config.yaml
head_dim: 32
bias: "none"
batch_tokens: [8192, 16384, 24576]
doc_mask: true
Each number is 500 + 40 x the weight over its row's rms, rounded and kept within 0 to 999. Layers, rows and columns count from 0. Numbers have three digits each. The size before them is the row's rms in percent of the matrix's.

# layer 7 MLP down (transposed), 256x64, rms 0.14, rows 60-81, columns 0-63
093:509506461537531484480554533575484571452568487528566504457443476505450531479529546476502463473484420469498548578476512503413467447468527509471445486473531445434529426473488525519519497492441509
102:488411502513481497549497485492521522506440507515504442407510583494452474519453518525444511450438536524481547487507595508442467511464470500554555563515556531447559528469543477499482524539553529
092:468570496540510495447533454498449419448586514455446488467465514545456540538466497502534467486488487521486431536466502469632555536509492461547552519536532462482492548519475468441501491466506506
094:521485507540462535492482549544552507472535480525476517523524582416537449480507540452446520528517486469530525461473457549468535452524481477457536568549621461514431532499562449453482506503514545
096:513454516544572468466532559476509502489550548482539471524548453481522523557424542490549454548448468439566538510481521505495480481466510532537536513436533533529519493486497536567440572413549536
096:479467503551467440551558585472559471447556594457539493470499515502451454546509499559468537490504554548458550490514495495458520502573501479496512399489563553481509514494473503507499553515446528
096:516532459466472495488475538518462600511431437570492504449533514487562476560512515475503522555534496533516579536474425456579466498518457454459443491475574508487571488491535505563487508510481520
094:509450438502513424487525546538475464566497519525497522427502568465502476567538451439496439471471526503528550467498537537494538428450545521529561417509541489438544470534462480498476510481474568
101:483498473525525517529432428528485522495433570523525492520486468499523473522477456439376453499526517519537509472521568461497468594466553530442501513516530447463502454507523541573469509463515562
097:562480508521438565497447558469542522541550557529557476517471498480465421400461483519496451477513470567513486425486513473449538458508526492534538430531495496420533479497520481497530423511517512
096:445463525476455468531559530463587483505571528495521435453470512542488476475421487556506528467527574549513439528534556511495407509510566532488512447500459523495556484496477439505453531453476487
100:539423447492505489563476529494465528538557525535505458479536477495510448457485530541520449478570491527402507479523537469476504504455540550511435533523546577510443497556543476504590460525520439
100:493467496500491522489550506527501527439476488521554542549456502498504518542571496586489437476483462440565501485552459421461544556448468507489510485379533448464537524466486491457537543534468544
107:524503512565501465480582506429565530492518496500531479481493516438566573505520550518511488474584497482534489483570492523533486389488479561467529512566538532441511447455563503543496525537534492
093:452481509502498501547501521439511487558542500513529449487521515575508482479498562525490578487521523502598484437544442455523452466487566435470534509500501565468470561447459448520521555567538452
113:477446505509442524507450487550596526533512526482580459450493514501525487423529439473454537539475497459443487472498498420537509429552538521455504531530491503410516486454492556572509456525497501
083:419531474540468511499470532519492502558522503498515505448528505585464473556491548476427544563546481540458567488503531586544530547424490432468473475547479527475448548502480496546545500558511464
095:430495522454502499543520468517460475457471523399469424453476483498532475479557456585484515534495476469501468517491464614484536520446452488527442480501489416519546513474515470473522482560502565
112:534492521491471517465547478463565408542508492441511505559451446461495495533526453502440507555510518514467457507522541481545501570540494589503537448512448518444533438565522445543535570497509462
107:500471559577484453525537504594513503512471502500485461466540512510486542587523493455559530483483486490577494486443599472480425522493506452452474499485499470465519510502443591551579521519501494
092:473496455462470472552487500471469524540512567568441533511555554505520426577535525488533521506506501477517550501474556594477474474517572444527543483526504439543435474484558539491488556435505531
101:449517480461534559563601460535527506559495445507548521481452473507496497461478498535558536493482499523548588561519552461503499476473525466551578530520533589455544483487437522442493490493518519
# layer 7 MLP up, 256x64, rms 0.311, rows 61-81, columns 0-63
111:492444570471488515582486499496447514521474549446544453483553499500552472491519496533554523514598503508492395497529488508610447509492517475463525500522486524518485541471456458501581470451550519
100:410516583513487454524467462486433476509475488417457508484476475496459520521528532520516498619508467517497498508478507476566550408448464444475542500529493460474482570496500559522470545525450508
093:543485467505629552532496522482497513464501439485469488540562559475482558500639429465505488460513564471540548528491516585485463504477509487488512519458482468535490499503489487542501516505439504
110:501479561402463546570488433552565516507509445484481513486570451484519539521439465473483490505446539547477518429435507506484461509466539449501565463507555531471486472483478508522570505497465426
100:531523538470464500538486495489468489596479479419493538447558564495514540518474525511556519483433450486524571473494448451444501441529470463523463533479468572550480534452566468442463504548542484
092:453537510540524521522510513531541378505490545436569443567548535583506545450491460457505451449519570509501480570520519532439553490462541455504500505531457538510500482493509458485449500539481517
097:557452481425533508518497534520508465518468489426510496468512518560525493477441516468509559525430491508579522507462495489414577511469546501521538472470506512529434554427560486535555431515562518
094:438536492539478459463567493457457518527535503495493530520468476497411472478483531570564464496531569561418456476430554499470482523492460470553562508504471551532463436492528466491556498522563474
097:516509488486528528592557390436502489514489464456456515482470542507512465496531501520501509506459498508583498467511462520549554502534493361512559519492525486509535525519539494537399510515460530
103:482493463479494542536508486547498546548570489452553547472453452506534456514547509478612529491484514482449519420483516540528577502507551412526532477476514497531509492443491559495523500587557466
095:459518497536489504475459511493486459450551436405533525483518510503465480487518465435507489487445528510596539494495479532504476502494437454494596474515519457507527487410503460490430586492514585
108:505567484500485485450504466483501519535538522475445547466537501504528491496413568392531465444501478524464547509464514460577553513513603525508500545574506542538494532444500495487437495500555473
104:560552440398536531499492508540439487429535467467485578503516498515504450552531448474505506505518481501486442469457549472514491553480573500469463499466547495541496535527505496557462549398552528
088:438492490421503496511527517508460452470475485489484563498449579413498439534545499495582492445532484497525570426486474473489433503574539531495489426515451492504460477520477472519517494482448573
124:451454480495517548509445473508545529552498558538484482481504493538529497475557442466456551605467461467477476475517506492569543440501544521494513579503502501515536505461480524605519428531444439
085:509551525476436462466519509456497431479537497487446531500475460505523478515563529542498546416449496579521486506511547526418505500545468514460445541587489538570524508504548423421498482485469499
090:536540476505512497434533527523519483512486501598525602562520504493547477542469537428505503501467506541498545415457583453518529488538544509428509529505517513525468428478490564532468556520497449
120:550467493449481506464490498480518477514538496543454477456476491531512561436506458531532499474555532466466543513387423500524410476488516492471468466529491434430538479476536403431463476477511480
103:458523434419459462544482505452456482458514526517458556477430455510480491404481490501482464543536492468434536495561491520467510443496439520586507459562499579537515449507524457476458498530506500
085:488511499440482472461459556481455571443475572547492527506523540527532478502574509494548501511511528561495477522496496538501447533426488472419538469443431419550460550517519446510432523489457526
105:469483487456499568544486536497423548444572477504426509585455519548489531521497456505496464521493478478460551519435518454395550538516484481498501479507474490486539484520511461501580592490452474